{"num_attention_heads": 8, "head_dim": 32, "intermediate_size": 512, "hidden_act": "tanh_gelu", "norm_place": "pre", "norm_eps": 1e-06, "attn_scale": 0.177, "init": "uniform", "init_std_o": 0.0, "optimizer": "muon_variant", "learning_rate": 0.00834, "decay_shape": "sqrt", "doc_mask": true, "train_tokens": 108000000, "max_steps": 6592}
Each number is 128 + 32 x the weight over the matrix's rms, rounded and kept within 0 to 255. Layers, rows and columns count from 0. Numbers have three digits each.

# layer 4 MLP up, 512x128, rms 0.125, rows 447-501, columns 0-127
152109110140144086108074130099192136048125145134081102160152147178147113110092129139128176145115113115113180148193049155125131098104074178147133077167148161078169120092120076181169136132135116139151156123185135076134112185133189171134103134178184149164094057032130141110139096155158107107055112121181128095102158126084147119059152118127115111199143136136137103114080089195087115044138
110164102118123117153143164108104130149158117164081113109137123110113116145146075169133157161172074133186089175112077133108146156165109121142096173069150103140091069114133053128157168171121117096091085134097135132155152161176154126108199095140184153103131164145124126102178100115113080131148089071088151135104134120091151136104144082085125111127106134117101153113122157128144078142121
132094157120153159178158137135139094145124151112104170133135139091136097093149141145154056119132148133125128087172119163136161153123100123111179171100108120109109151111124186138117101098158114086106139134146111110164118066123172153071147137148065143108110149076097083101109143142175131102161191141110106017154108099173155110193128142112142100241132105115159126159133152114119183114136
139131164097126100103134149080191129102180172147045126102139101090107130151180126131118082106176090131169127141183127079078120141120136100162055122136184153111119147084123109118116163149141129193179160140129126113094132133183150086101101173045200077142152102109127141126141149196111141096133098120143113126153177092125161114125121184134144125124180137102143163101146106186161097145105
102146163139088077157138078121106135110150088097136130105137104073123077101134120143118170137088113099146127032132110148088125201113087118143134199204084123123114036119106121138146051188173148168139107109109116112123070172151126184106122109095169081114140105160205051179142212073120147153171089137121107134105151140146081148114137126139113174160162134081096098157174179107104122133121
094154125110132114094174159123127100137122120138104108085135128133119133102172137110114077134113145190129190142124110104157142157095100107129190124112148056074107145141176158133117151091139125054187094187165092134143113093101177111125153130141141148124122192089126105093114136104088112138128114122183080135102086068164055100110141212079158138098126149131099191184144084140118109076162
125122096101170169083141122125156110114181176139098104135131148064155145139090130051072153163118097114155166147134141089144129140108140139128097124113125112098094131153142154125137106122122165135169114183128133144126225143224155143146155164132121123079088137155149168110048124185106153133119144205122118141134118083120075146109122117153152197088115166137143122119104132164131137084104
127117110113157095123158157074128172151139114126093145134131186124098168091127154124087140138174145085130103127158168160084133131083120145174116108118161163101142127122203192090158054046174152089192139166157055156150114107133141132138135152126146154086169083110096118116146144143107156147126122160147120113121146086118167110153142131141156120076163129124125090120155135155121107052070
089049139139120122140099122079174176120159161249120213160094120190054131198145050131163107167094112094118127138201138185145107121119070123102109112141156119071125111127119112086128134158137147169122132157116161134128131143134127122116170102176168040111076116025103201119101141119095131186143135112098166120155047103156110157188072076171158150182116075108123159124155107184121090136115
146160088121157104136148117118116154090150157141126119102110069103093153106114123132197140186113134098098133129134111117097089136158160052143142095100110085088082130127125129109177150178140160097090074060121114126165187111085139175093136137165138112100092169130100173156152126113145126098153160121161135144085073133134115149101124150114115144133148114095142080074131180239164102115128
106149148116101125127113113189130141166162138193114150129127107055159165103130155117141124111147155126130130152158127118139141112097127110109156127134063138121100171113119154092119124194104124144175130085095176145159184156171154093149104091107133116116150063134106104127139120155136141076080123097137132121128117186143120142139111082113142087173154141094150060066115155145147138094077
135111185131141159110169120106162131157105112089127181071102132075106131113155146065154134143098098122100200111079081126141104227090169144095136130119006127137131157133123129132091125136186097136124135145147032132087202138109078171094131151171092116141151147142062099107121181116105156143141100141142140187115098080072154144153107175167066172089079120148146106165122126153145152143185
149131137140092148162102143136105193090152152127119167151121210119129131111126130152083142199173131126215121170148115100110202108147101127096107137107157080163158152096117119161140097107097137078105103157049081127152244170127140170178144137172094134095135137153141126110148199158059122137181122108141125142107126165126118166196119089090130154142142171091159146093124134146109113149105
131102126149148100106103163132098199132071109178149114172154119112179166085104137119147120096135092121107119182145117096088116079107063127121145112152063102144122169124113125114170103095119117071131187150127118145216215143159126110140152108101176132113162104119181148162110121167172095134152132124130114150166137102127095125117159117104156116131076140071148152120136118138118179125090
082090183114130100082137142130114138157129126128130115142131126162102124218133131068082146103105124145069150131158151133167054072163110151099127159085163103149119190143076152114121176178082124125183110133084150161175178089097079092103201156105213120138151082106105128100114100136094140104164131138117143101132115091124171139172155142147169080162167085152153151124176193133142142130099
154081126193165139141132156124132154146130194119125112145190122116110176092177140098118154101118075126135140171142187141122129157191166096052112099102114091135076159066098157113125145150120082106096220079126132114144152159100156123165136097116108125113109136132083154124188124154096135120084076064110088083101055151166137123162109126132209165129092099147131130099163137164133109151120
132157144111168066156121110066092163130122135089090099103134173143110147147119158104111160092089111139170123161143131122090122135157079132117217099133152143087121137117135135151070107133186114168099057107110149034122165142129060146104135129113141084167110084127176172157140189086105112146092143137095158072140131144174144108130108154168156233138164146137124163145067092117123094166118
149154109184100176099111109142169146152127107170113154171135091078140122114114133068068113143171163132119142169115135107104187152131129137098151138083146173124118120130133131102144087159109183145123079162097127163156117132154158110166129169126027144141098173132108128056075102118086137156128113132109138083094120202170109149066148161131089102125129092126106152102152076095162095121110
132142167142133107083146218118105123068136113079111121087136113128143111169149118083130110127133099161168109205097136093093103102124135148134230061130145127138088146056161103151168089081100131144120143101148133120097103082104132157157121106115164088120176146044170159111101135231184134090089148179103082076134135147113091164154111126155114135130127119106153156136163145127119157150108
140115170145111121153102124140154134152148138117095092130156134140118134173177108118156113169081146093104218135090150186160173175186134142021110120018117077124136106148162104078145082104131118096213133158123134103163102111154090084149099131082171022167153119161172129112101148204064126144116105132207081109210127121166118129148047050131134084165112191166097175141151149111178084138132
120140134120104144133133120139169142160141150111095143104142097144148164094129140164118116154108156074093194124101111189136081183187102087135108122161025109186143117134088160086112118124121139107140150129140123121169152166172150129148120133094114134136123106150141119137137111100063204141120057135084147104176138139128129127123068144126133187080165074131092131087091181097148130101117
153048109101174129080126114123129161147104153131126151087169180094116104112144097094142106111117155075166140138083151120098104125079070060138154141151191109114131174144140125134183085061110205102143126083095158176073154106119148148119130107108123112131134111154137107116188076109106156109094159064104074189116112089060118165141164136134113140137162061139143108106102107154124077105159
078128172147107110122125101155105167143117121131152140111142152081109142142126147152106155112193105043082117155124134116116110141168094096082084162120114099124160113122121085169152175136239165095130160148143119121130194143170116125083104129143149120101047110127130083155183101121135099172137072127149143185131070195211107089151146140147082219149103128137130111144169144111095114129146
141171176080145160114142164151083166142094068106144138086170147122123097115142108155109093169134152153245106115104130098184133167148096148100127125168130121211103140060113085080105141138121085162113126091125141125151171157150121121136166101072071113154149157171129106108127143161100138114150142092075134125122072173144141176093169175185121130121128129121123104139128116153155168127099
125124128122097091089147147197090125116147159131143122139140124130043140123116190089109132124089059130145112106183142160154155161148110124112109184108127160154113169101144093183155116118079132136063145094137139148238128099087123140066208119143134138114126131133148170111113128116165125192087120139103128108164105203114142114201104142142136124131168111095111131143124074188093086098086
103114168112092100072167107098139177145037093145099177120161136251107126133140140158089138079135076120124209117149162125119082164123110103130107185087125136133150162104114148139083157168178096122201190181148123137117139121171145109124123129094117153171140131135077082107106161115127103039103119064141075117110162111136138098091149124177154166140134130143026136133120134093141186191119
122150076104169095123224102137111053124140130123100158130210118120149103148136152165140134144138146118152122121119105115144120096115155156124134097124101129153125084106107143154141155159154152098156150157069118140113132125145136096098126159109075146119137113116151146151133154145069179165104135143151107128074120113134093152166130128155094092114186156108129117127177167099131104067098
170167125115126138129092151119130104125068137115182085130112128096103160140125172140117101169121162141102111135096121145088103133105129122106177147138120156168125184126103112126122156139104127129068113082160149077138110118126151140099150132146158141084160151100108115085090124109134128198147182153113124122096135128158175094057099143053068089123121107136113152142113119110136153140241
123153149089132157162149129187172157161100088086123135130155167173000136168136133159087164198079100121127133117127123132110084133132117129113106134104135092109120121146108125183130128166155135134098130096147132113171115161134135120126133121184089047121101173162104102091056164121124176115151118140166133101123140133075102199140117081117136084119117166169121108063157121112062103131091
094129109134143134048154107138136143163177208107171078061137106127127102165143097024087067131168113126111161118168135103186100157124082133089171114104142123102145150097157089115176193119130164110157122182101107154094100110131120171084120155181110148176149138128161086158093102188151169119127139055116143125129121116141147141151112099105096130095116137168100124177178140165164156133066
050122130072133105143138105115080110117150103156169121159117138164139096130105134132092117076098190102175201145152142168166106125134115125062093123134153128147067162091100118137081101196137185123127172121099081123204173099129102122087149085134097126162159122091153107090166174120120230144160105134138153153172200115156140157101121124149138136215116166159044106131121104105081117104144
143120159103114087075129125112179102136111152103170105148151113155124120171125155144109154094193187099173092149146129141148176183148098096110154171121147186085121156130129133161092138093128126098193138108049128104174157108146111079111155216142123112120120145136190151142146124100116151128111160131155166160131101124180151230095147107129130090092168173101059144154113126178121132144127
175130119089135128107164114132089129129147143126154142159069200182143137142122179142136105174180150108105125123088131152140097130139153119131215168169115086095150117118239130157165109100139094159180125135117109159102097093121077096086140168103115125092171160161200166160130129133142135124122155101127115031164080155103100088162144129123081113120126141180046124105104118151156144153144
127138168180189045101185130101126063174137101108104136096145107208064137117183160097066160128146068132118131071149109135155172090100138115130119118077118158075114082116198114151089059123146149143143126159082145060184102124124113096117110111086163110143135115143106143093175118085051096111128115168095155124123097138135153127096156151108157126197140150114139143136165177127069134157117
110106142153139120185122129154141102078129135178136109128158153139113131131066174154130131144172125133178195176155139121083132105099061087132106141116126068145127112129124155142187168094123086146079065101148059102109149097116162161117194073185108130109171129127180160126139092163148057140108140112125137149160136145154132139124132136176152129095167144152100141119088132124099085120150
098041102057121099107134180104158144143144171125119103106121168108104134124134147102093081102160139178149198141146169153135118111121140177114110148096185130087072123123136122146151119151076129162102112122072125154122104060128082179165140095155134182100192169133144126109156140090143110175188101107132091116138137123094146165122154086155124162140146141156102075128072143085152122120089
112100180131163155139132188072117091125130115178142113101098104167167094165082098154136108133126160069047129144139178133140103112075145149125119143093153174130113210124152118089119066162130130107076105134122110163090179130113112149130116131122106153082129111096080141127141131115118105165116086141097124074177174129161189124090110234096151108121171088173118040171096141116120140147201
181097132088149130157102139231122124137078114186145155158109120080151151176109107119117153116065172111150148129104166158110110138126133195123157125157107090133129098106031117145151128130124240104129147150102077122099165134106089123085123126183093123171126138117188135104166098130091167098090124061123193163134113139087122078132163098114141160072091078176110112108096078153084182171149
155163104111176083095065162097126131086109130136104162169133137112135114113159065165166157104124149114085106166121192113073144189164130160109117164124087115125154119108079121123137136112143145150151146113102163186179182104072136112115156117122120081115138131108135131153154219105143112112091169141104127134114136091145089115043118140113124161114128166120117124121117075159072145118151
120143141206183089103139103128160153111042215206086167139159120115122080133180175135085101138172150167098110203107112114104085132117119175130112107110140133153138188129145125171111143133134139151136125155118128099152106117121200034110133200151124168110113145146146120120099098113072086119085109087144164168088154119126170121106133123092174159107156133116170124110152064177108094134143
124165056139072087106142134128099150101121104123162086105134138141137092150161072064106102140119130179098115111127133161172153053098103104114083160122131147105077054126110133129099139174138204102142198068172101029167139147101198112177149109094124087065073093117114175180131160188159158104138130113137105077100049107194161080088104124106083135156135160162148119183147127163148129142128
120176088139181125129096130114081194079160120122098145085107132118156070122158145130101108129123161159192103179155103117116155151111116146130084097136158165112095173136162133119130124163183097133114166183138091136106136140116164119142120155174072113138193117122113156110130140124112100157069103105147158139078131183119135166103140141075137125125195160119122130062119115121163159117141
141082118106106089132095133151115185159120189194152140117124131145140161164103108149112133135118168117156134163132153119154162181102110164095127153113117144144097122091133182140087117108103112122155126144092103113075139219129111141150123113167073090146088067104177094116111105191073131119153104191166111082116144127133138073155136073158141141133110169173146068076117126092144110081126
074102086206135150163123101190133146123075158136129097065128101131069141098115106155125164103132100032165168108123102159118186112112113124191104200140121134126108105183123185080126159117129073140113194134129120136123099092093120131102128084176094116165107123094097103096114164159150088135083104149154097151177115133179102116112148151123093144102081108222133143142134157074194129053143
071102148134149107063122128087124129155182230123169094147122144144118170126126084190123162140129106170204244099130097104125078102190058139176145171137085103106141142138092127071104172197180094206122143107144170163145102135139148142189108106172139063102123127097083076157109118169128109146127154126115171129116122197168089117144174140140171115176076097159118062156126175111142089136120
107090152146181125110160118174124114100140121127083100095156105134141155149148160094171162087118100107138207119147120143120139151136156079159047186151077142123126112142181142112155142134140132114140107115120130101198116093148125138107095126061121140093109135103178164139182166097169163183074195122070143119082139108133151140160155126173150177195159159102126151109102095143139098100134
119131160085192104105147116090162133105112204137110139144126119120072141143088112123110121113104121133140130131163176093120136118140086157151109100132172151116161140120136135127107092101117255100192123126165169133129141111117106152122179086111129150117096150160182114150127128133055107079068132102079137157126100103111149167135153128155147132145194139112132104178135191152156155148146
136164103103176095133052111152190137065110103131140112111125130108150140138138089074148156101127164054120132118136119134068140131139149136117097138129121062117140127130137121145072155110156153119188197068143103137180116153162174158142142138129132089097110114106104045117162163086181100132161134138114114114068159060091148155112196123132134161120138178127170138136145184155117133140101
100113122085123088140099089136120140121069169106129133157133124102157160134154148187099101155094166104158152125121143116120094184119098137064116146112164115065165090110066149142115104114156161083156097145158168097152156098117117130060168096128177071150077097092124112220129118095171120144150136151121145191063066092144107125166125115162117103146127130171132076153137120184130105137139
112115113181128135080126235104105137125116127130137144141154143101111148111138067120127127106143130133123226094103150107137084104118154129098158108118158118088114172137157184128082112121152071184133093128172083117116100116111156105130118097110070120125119171138105141151062140128114156164114151106131135176116130114117109109065173159135125086173078111147059094174132114221122153153192
147130141162143130162158108147150124112130145135128208126128104122137081049145120157142112122108113126089118127128087206133108151143019131141125127165137148087124181105122082141123076153145111083121100154093171078108151100098116145146136071109089051156104119136135109134138129103127178133118187080146108175130134130162173096084095116103170069131152172124118130099148171151185137144159
138112147135049133132085169171166072063106111131078134128156165087099117140167161061053126119097133126089141098121063113133156146120152155091130121118122158142146092118143114134170160144158174105125167088174151063191116171131144155139118155161125131136078082130099162107155179136120120085091090111151141120114167148143150145098137115115193074131090144154110111149149115092132131097076
140152116147169080129131150152108129134146115113166120170080183114056062192162085122108112162142103171141132167174134107100127138147124104155113132112138137157171135059088098112197145141136166101121148146128101086192109149123136137136103113147117103120093114041181110112138077103109094101164079099117089105111148130083108097131115177139103130157159146091114082127167153166154081089209
142093174100145119108118163150192134148089120104107118136255113158112223092126111112066171115235160096104143143130071099155137084069073161131147132168101144134174120132091137106132136096147090092131172105112100170128075109154131152173163126151101122146172163145113132131156077116090144113153120119163080109195093157123122121116150110096155164181092114153121142156084128133162167133172
068124123190135125121091119116161128144089133136196140118155176141123092083111128135106101094084085148130179125124164135179136152088130173107102124148118152124162085090089097143126128130155122117117190139109098146146115117097101113112118086177127095140085098097104132129107116134147132147097123117116137154086127141146223141051169181173156112116086139093050128102102132140136180095150
# layer 4 MLP down (transposed), 512x128, rms 0.0569, rows 447-500, columns 0-127
125151122143178143150174177167127099096138089198055112131102119133183137097119170151119118130197114113102127112129129214141169121192136115177066118093130114148110159143094095155093133152098111147178141143139110131173182099075061156142119078185094163142098112078103145112127095123073181081125141138119079127170167082124159114138175161105134109100113204189128109135115176102097123119174
073098166149099166076080144126148090184143135148113115069106117114212054137075114134133102132072146171161133123105140167105137092098129170084183154155091132130125160119103133158149125120161083146118184172131077134114135120080141151104068067126061169092093162132102073133159094141154094100126126141181132117126166128127154172119087092102165155122088098158131157109145161166118179107164
152165152051095144157126177087150106155179148074145127157105179124152103151152117156191142105139194107145145100165147140138110133141105121142192123143078131124149125142183206168109131142127093118127099168192125088093088134146095074128137035133136120100139086107093100126130123130130095036091100133117056141100101133107102145126149103103163074140121172087109102125159142164103144133114
160131142144120157177102154133114171149078051126091140176122118092127122081073156106119141176156141117125133145091122149172099136147133125129113184115107117166133153169129151152124108080143116109155135121098124115147089123073076194116135120164137200123081126178119138144115094149124134130104135176148164072099146106180148112105126145119074137109112113151083119128189109097158140149132
086129157146141093139145052163180102103136071106177132087153152109205132114132179146137115086138043096118110108101163144120219135138104086156060176142175103132169115171123140138177114164139162156120072159097121221105182204127149145126144126151191126081107095106109094187182143047106171089225056096112122100107124133104081136111131174121098123132136140128156062159115104102052163149137
210161160212163126180074087106129141180106127149150117076090165127090086114123143173174099125123130143144062161117128135115128146106090144153107121186095178145180151126117084146107119105121093126127093130103125099129064126163121155121089103117112145154108131123182202129126079137110164110121157154079101111144087099135141095091114103119121196149099171155149108127108108162129149135085
156114137099085126170170114151120158108120153118129120174154066098040103134117114131160125128123138133196148220128154211221154145183122102171090130175153147070108124130144108158120166110141081156113133138150089052097191151071110108095142075117095144090140101143154034159106127114096188101204088078121140113124160133128116069121150167123132090131154072094143121134137168123152106101142
130137107131086115090120096133177114097181144141158127150154138123165110173161113118143137086061043105086164206107120140139121151196131116165136140179150114150160100129055149114099162114076136134093134178068178135118131122149160141163141126117176144166066124104148112131093154129137166093120133179096122144096104118116085088151159154181122139112079154137133144118086129140099183145104
117146212163127107068100132087156131159142111079058113119076048144102137152163133099080129175105093167139203144107093129140070107091182124071181080101096153160098198110142113216127166202147159055133162170095134127122081156150113100140154184094105057101039161138126133110219165124150091206150038142145127095140054110162052112139124160131089131207126124064097117158121156107113172102184
122138159132110122093075136102179143061186187156156141180140132137130143107085135134159152210108147176147125113130159064160154180127151162108156136172150115148193095084078114150144101135145147153087143073152088171112106134104088157155091078138142130145155162099125144118090097092139136089179153179146124192102195114080093097074117140165151153108116078150116167099115105089104092110068
093139170110133125103179169158150121111097141162125104178138117130186050105158112121141156133102134151121074097152104102167138103110153124123088154099183137132141159142146088144083121088119101097118171168163128111129100100132086184121204155174109116116136130144137168076150101106118151127106126143098109137165102128150138173097164139134128104100116095140148106147121122158151150159159
179084088107174110165149147126135158151135111078179093098091159107120115065128134158094176071102118135121114147131185159182157151149149164155166184161073117139126110065137173155093074161089117129147191116143132064138043106105141155174166034170146133152147123131118088080138090126131077119174114133102105126123181182120132113119138128123143156137102219198138180143105122119132098148138
121143116138065175121120078117158142130145138146088122153145137101113071100187118149110077124124166128112113141127097134130079152097133167099078074133132096111175161101176147182075159114166097102169116115127137104150136136174145129121147103119168176090182159194159158105190130095103142063105137084214107094181145157083161163069145153117122100178120091134111128154154087128173116069184
114142148109126074137115098111127112134059111140161168112135148159101093118146102135107143180151114096161149153095136131076110180120130113206133174107126150137170075120156173095075162102151154178135139111139098180089105131100111149150098160156111130130137130096077146098121110146161127127073088117100151123067118109124113134174097124189130138096130123140083131105118127146142125149151
098083159136128126176127130129113140162123100123103097171115150155163106140086116116138147131130155191132152141227143134144131120125166139086098091162118137179156057133126114140150156157111091099096161182182142147148075173118127038110089158129113094151135094117184148145120104097097082083094135129098105193143134079120156127104106147067110154144075175158123128104187126139135148108116
079118136130170086155097131117035132127133192105188178106140183100154152106204142116161174160079133103073132127130169090106243103138150115129152173085163156125157171185067112216128143136134094162122108118159101150140150137092108109148126187118106109108147126093066097112118095144180128084132157136116106101118114135180084086114175132132064073114079118127087144064177154136146088138113
145126119132082169141177107126172082132085089093096156191085108118107101166097141099180157112173134082143119080186146117163113110089168151143106082143134137191165131070114136048117148146137113130088141141186124183112114081111096077161148127171106180145069187130146118140121100224136148120135157143129046149073100183111169138089151160105093105107123153107166200113135113136101121168193
148180160137116084164105114145077128145115108076140110117141137149124107161104124105148161119139149094114147140080103158098136169103178142105140146192089186115161138109117111094145188138125079131080137135123082169105139078100159124117129187120155157073106143093110186119152133150104142102118162098118108102156110085171156119135188080120153165132129143146091046118105166053155123120165
124106120142130120159101137127162161087104145148190136142127144155086138082216199159141085112084117107124104129096103100118116135144084129079101161123126137076112154103149079122084079101155138110107147173099115161080166192178076200122120138161036094136195139085121144153092205133089135191054189172150116136100109177108148120160165064150073110080121104095086143174092172124149093133062
133125185096148143178110075119191181105127085113135170118129081168071114160126128156131147139070155142128079175149144132132163202203158148128199124163073112186141140160164095142156069167172048080159130199178172108062134221157142096177091158085215093069174099094137112089150051106125032161133116167094091135134167187141144144140099102081151231111198125123139166180169174114038076158124
105128161134128138130152147147105143128167098115148094109178113134115163164114162116131126103099068138069170199175130137140141157077108180128135115168139118187119148112122121082170106120150116166082084190118114142119090177105199163124183105114111122133108154098126177121175117106198133114144138081155146119120183039088124140169118082086072122124078127104073112117165097061100120121164
107124139137087109156154173134157092154101141067086142087148144099127133133099108176117166095157173181132128161077127071155134120171137167183110085125187109146083126156096116166129161080141081109109117192116093097151191076095149140107102099141131153071178060126147136147201147121195138125121123069135161169122123108148087163102104110030152153175133092090161211132144115167135126194118
141089108103198117138126141089160130114112189055114070114106139141132170136148105135112107099139113107118152169125120138101160133125158091140068136144140137182145110148151073168187124108180148156153074172117150112132225150113054009157156143146072172128127116158112098131126096130156154113157076158161165124142106148082074123177101088085064108122077109108141112113132075107095103094097
191110113195124093130147151118118130127103121142148185121155127093087140145122166161148163074132077092137134125137143179131142180123130179142165120134156130132161100151144156122150147172172111144110093088130153128135082085120051166154148113200148143090112097161120073156154142092193154093112101081107103128085176120131136134120133154148155126129109070160222127175174056173078141102156
133084191147087101108185057078101162159149065152094097154133098134101145115122125165111149164083124095100120071123137144107112121100172113143128106079108099120143110137135140190174146097055143111129164143167174103119113091167106145186152111184167148175163082109108110087123073117151139132143104080117132070188100156076197116094117176135063128118085098141102132147164178084111154109126
206110106079134126162103166113046100150131099176127107077109125120107130092137119202145119087144098162110095166104082135153194166107129147150105167146209129147157136135128147084160194155053150201082114134168087118109198112124102064200125105117179128112108109170188151136117104121123118156116093197193153079162117156116173098190131133142062144162134120076162122105141158112070121120038
112118149127114125102116156108111192099162135146161111119127149153164148106114151120142132148152119142104107140167136109138124119097173111117094146141086146149131168086092140110136145164063133152125112093164147104111115121127144184137080095110164135143090076127141157113148129157136105085153119148104084113107076097121165131117162093100135122122153165162161203186096097112198116152057
159184131172174168094114134166123163155145177117133114126120117097117103090150119084132141074151070105120104116138139091141142182134171127097083130122147108067073098116161157142207115121166150152123187162146102165155095135053095130114116181076137149097122099144127131142120159136197137079173060130129100146117156067094127120145094086101146148124135145120094136138087163103099087108094
084101109171078124068108068123139141122211182106156172152078134196116123115128051169132132156132123173105129150099160078070075145139140161127184165147165143154142110172158129065087139061156097141126101136164149141125115165123124147202119117155122171122153142158129145162107113154135153131115066118213126130108125146110083126155125157103157124140167088084123099176084105079113127083091
115112069139166107124166096097116136154144166113093135064145120068139136130113090090089133157107129174094082118129155154130124081129148170156151137103116082113165058105159123130131165118045136145114137106165140197093100160144119126082067122118137163176144106097170145112141107107149120132169215108082128124151127128143142169186135102100093148081146077121129174164128149137120112098116
151117080125165149160119120107151140127105164126195125115124097151098127206166094139160220163155079030148158082143158160110129105162107129130167168096146120117087138128145099054093143100135110153066128138152067094159138147091086144100156108104116112111158073104167148203126096164120107162123149095108126121168094093094110070175079101173159117160113200109059199141113125148109158157093
183134120134187099137133089157189098169135126181144143190174138069085094083116131146177142172115064153120177124107125154122189137093128123171125106122066149152102109157180113076136144147109116093087116123158124138129118158076066130112154163132128069121194109126135110138136182148154117096136130149124097101091088116098203079105165108192154109124139164124123117087158149113155132136105
111164131156121107138136147158111163089149114101116131123139145182137127150064102113118121110143100186093080201151161108116119141141159165110154099133122134102129152078131163129131052146122162143060124155153132147144098180133050098133145082113119085116139094072133132136127126142154115102153198144112086073118191127125176195138105125132125095132142144147087123127152154160098147114128
100097210134120113126105105127077089125162090086091139156139163113140102155144122168111105114153102087165132155152179160140124080125067118126117147120118182059153092112143146111137138196098164129099120064165131125093144155092123083065108132141095072127123117158072160172146155128107103060107109186093090103157113157183093195100062151129187142162129129173120112198118122126111128122105
146122210100107180064073097117154107204173115139112174095111118137203143102117141170145061104050121156102152136147118167126114148141135089150092129159121111061142182090075038136160120109114144163113132142157147141120133154141085124191088190112102194130137122104125172077108132145112149136196126105156134119130072148117130114104133131126180110114115080120149121127164109141181172121105
080198138108134134166126146151090100108148145171082138129126142094206126103159137136107147144103158102126118122113140113119160142090152148147131102137085135147147132127127132059094071105164125157096112118154099099155174098147110077081129131120072148117140130125122091145094139130133109093091164145151168126052091184119105110150138134123163083080171118125152183129158127154136127120129
128122114130113126011110133146119162105074080066109153113121129088131103152176085109084083070138197125154175058127114114092119100145151145144140090165114108092115089150138172109106107094148125192166145169206128136123074122159159071152112175211176149121142184088159108119124166124087145132057190169073137168100166111108113124094115139126096098161120073181076121147131139072154177175160
060179114047109178136118124133164120125185118116181125067122093133120191108113145146156126181175134137132168116163177132112089127098134143171125153102129191197136103121151126146124127128114081147113121121147142189111097203102110069160129087138134099117119176163087145205186086164117151100120073165147155136139127156104133085072108154129063106083145112086148119143103115010146132101118
086081110132130162168128086144138178140148105131134078096167106142187083106115156098072100123162112165110146120114148175128133131100104100162077150134123087124131118141201131168116113145131119117111088152133085114107152151141131151107116169078124155125112119099126132099115115162181146126170159105108106104176124116107175132109139104127129121156045072103066129154165127099187161113161
130077121088144159084127085163138174114124118134152106107142108122126180139190140130162161151120050148134128214155147132091087173109085195117087133118132204165138096143176115201104108144108101109143162110143126138096111163150127110132092135147085155108123162151124108123167129133158069161107136115126109091102134108108103095090128083076092083119128147090122133101087127178118132171102
108092099146094097127133146085076078154128160171129034134147171152180176106114174160087147121152106165104130102134118104150151028102112073157137228117193108070104102088123138066170183112130153120110099206037159106123126142173156141163126160138144122172112114173118140119158077147145138142177184155059200120108118191093101106140063170140171105026116164147154098211203134190089124158140
193145145137170171122132198095132071170153128120095129112120148109117138121142087092136133131082089081122098115106143178135162108073126097091134134154099100163136080181115081151110134129164138084144120099159157166176104092146115101099130145121108141135074118138176132148158144100155143119192156115128120136167129151152133125149143093125110095123076127124188133176184149142100128105121
073114204170075125152122117131134095074123095137099131109145120117140104113159135100105154121128116098147080112120121130124149123166127149156137151187153166124168117080111121127103144126106118141085139151143095166165155110112164101123149112114125099122138131084081154126148146080125155108169169128118114180150138133152159094167117167169142176098129094130128108093164088130151133156126
158171137132151072115130150103160127160106133145125094120187153166152098170110148111133180166138119119186126132152140095140114139094163146138125040104102121122152202092120126143142097113101186156155155154150150133114161132155099120162092109177060097133126173074132092113156116125110209121147220118075159132137093129108131171175102111108124111162095126080163145126143104149130136087154
122110102172075134140115106085126162154187120133121155139102154141098135139149145232136118146129060091115163167108118125082122135169109141135093130097123137151129141201107156202116109109077080112175147130110091163127145147083120101162164109160170103150155198119059102119096106171117073177103108163092144104128075166152077183155184096094151094072102152149117102152119110101129080118129
103112046093179110114146101147122133105128107100152128171063079156104137073139185116146141135059137119117161115096100167124136137057154142151104100094127142159144142149146151118161072138145155190119125068146125148129173114112156112085143072148137085133187170179123139133105135156185124103160149141108115143130142167114117158110056145152117089140154124168151136100105141120154132134126
163104160148101132127130128095078147143200135074044157115067063103160182086085167116176124072069147157156112156092163149125145116111175155079177111181151121106149155108129168106108164093116116127131157132186134135119127113169161116151090161150092109128157152163158130157111089089117077143155169133147110117128119110137121143161120094074150111106103141097136124165110124112136105153147
158149163104137107068159090114129184124094117089166125131097129121172109121098097106094122113202097132170069096087154110184147142171118101098151128106102178184122149144160149117138133159111132109102093049146128126163083146094149128184113111175126115098139137088194114081159134136127176064132145110150123149101136150161158115121078165152118162123156112148166152127113094170166143091111
181152116123122138074200113150091102100147129083161161133069076100136127116159111117161118160150129175087152132150189172055142072134059167148150164096178117109105141152118068118116163110124131173117132110086107139118094193126128150136126135208146111102114169130101125112128117118135078173104123179144158191151085213123149134102158119135146123122140083120119155139150106125163160159094
160102096135161068163152079082124153096096126043135126134126145032136177090154116142134132160066128135135091175152156125122123112126125162194127102160098155125134134126159098109149108124126144101146150096162125083084184171157103127073090138191157138172093120126145088148112136137126101148181077124137119105139106135107152155119107149152084152135112180150145105080093126158132144143093
113103137091139106159118136157153148093132130102134134143121191140097122083129120153114168169160131148102178070150142131154149089121044134088138077152097092133132093095117162132096136131091112152123130146167114174085168148142115139138158080147147156124157144108098101095121160083084128110120089102153155154149149154170142128068083119155154105131193181148161130113155106112157080113124
078176167133134202145114149110152077180179117101132118104106133128102143200125171099127117112187124169144036103092184076138140169113127138119121122100148125130112127126180163124114134125156067146106089067157136143053117135088136098076122098130128110111108126124166155193142126156116142066143132166110149144112173081086113155113105104142109178116167123098106110136093140085123080158071
064101160146097168120065133077101105119108151131134098117183156165124152127153133148113162112133153114142097119126136130117139137107141123125103169182156150066171145164155162098148144135055161114109120135081170165092124112190141157130120071144126124058138140117166118159123066131111121143119165124147119150158141081115116119089139145065131153149110083136134145125160104153179082088069
174137099143051074165125139090153134101123177193113133147106091146157122109052151148100104183082136109095155122085107100131081124137182168120152159078116098189139110165134128164178085178110154098191171117129090105172119120176134146099096110102087117116079137135150119118094117177126129166083078123114151145138121132105121148101102132111143159146162076110128137151132112145123140133099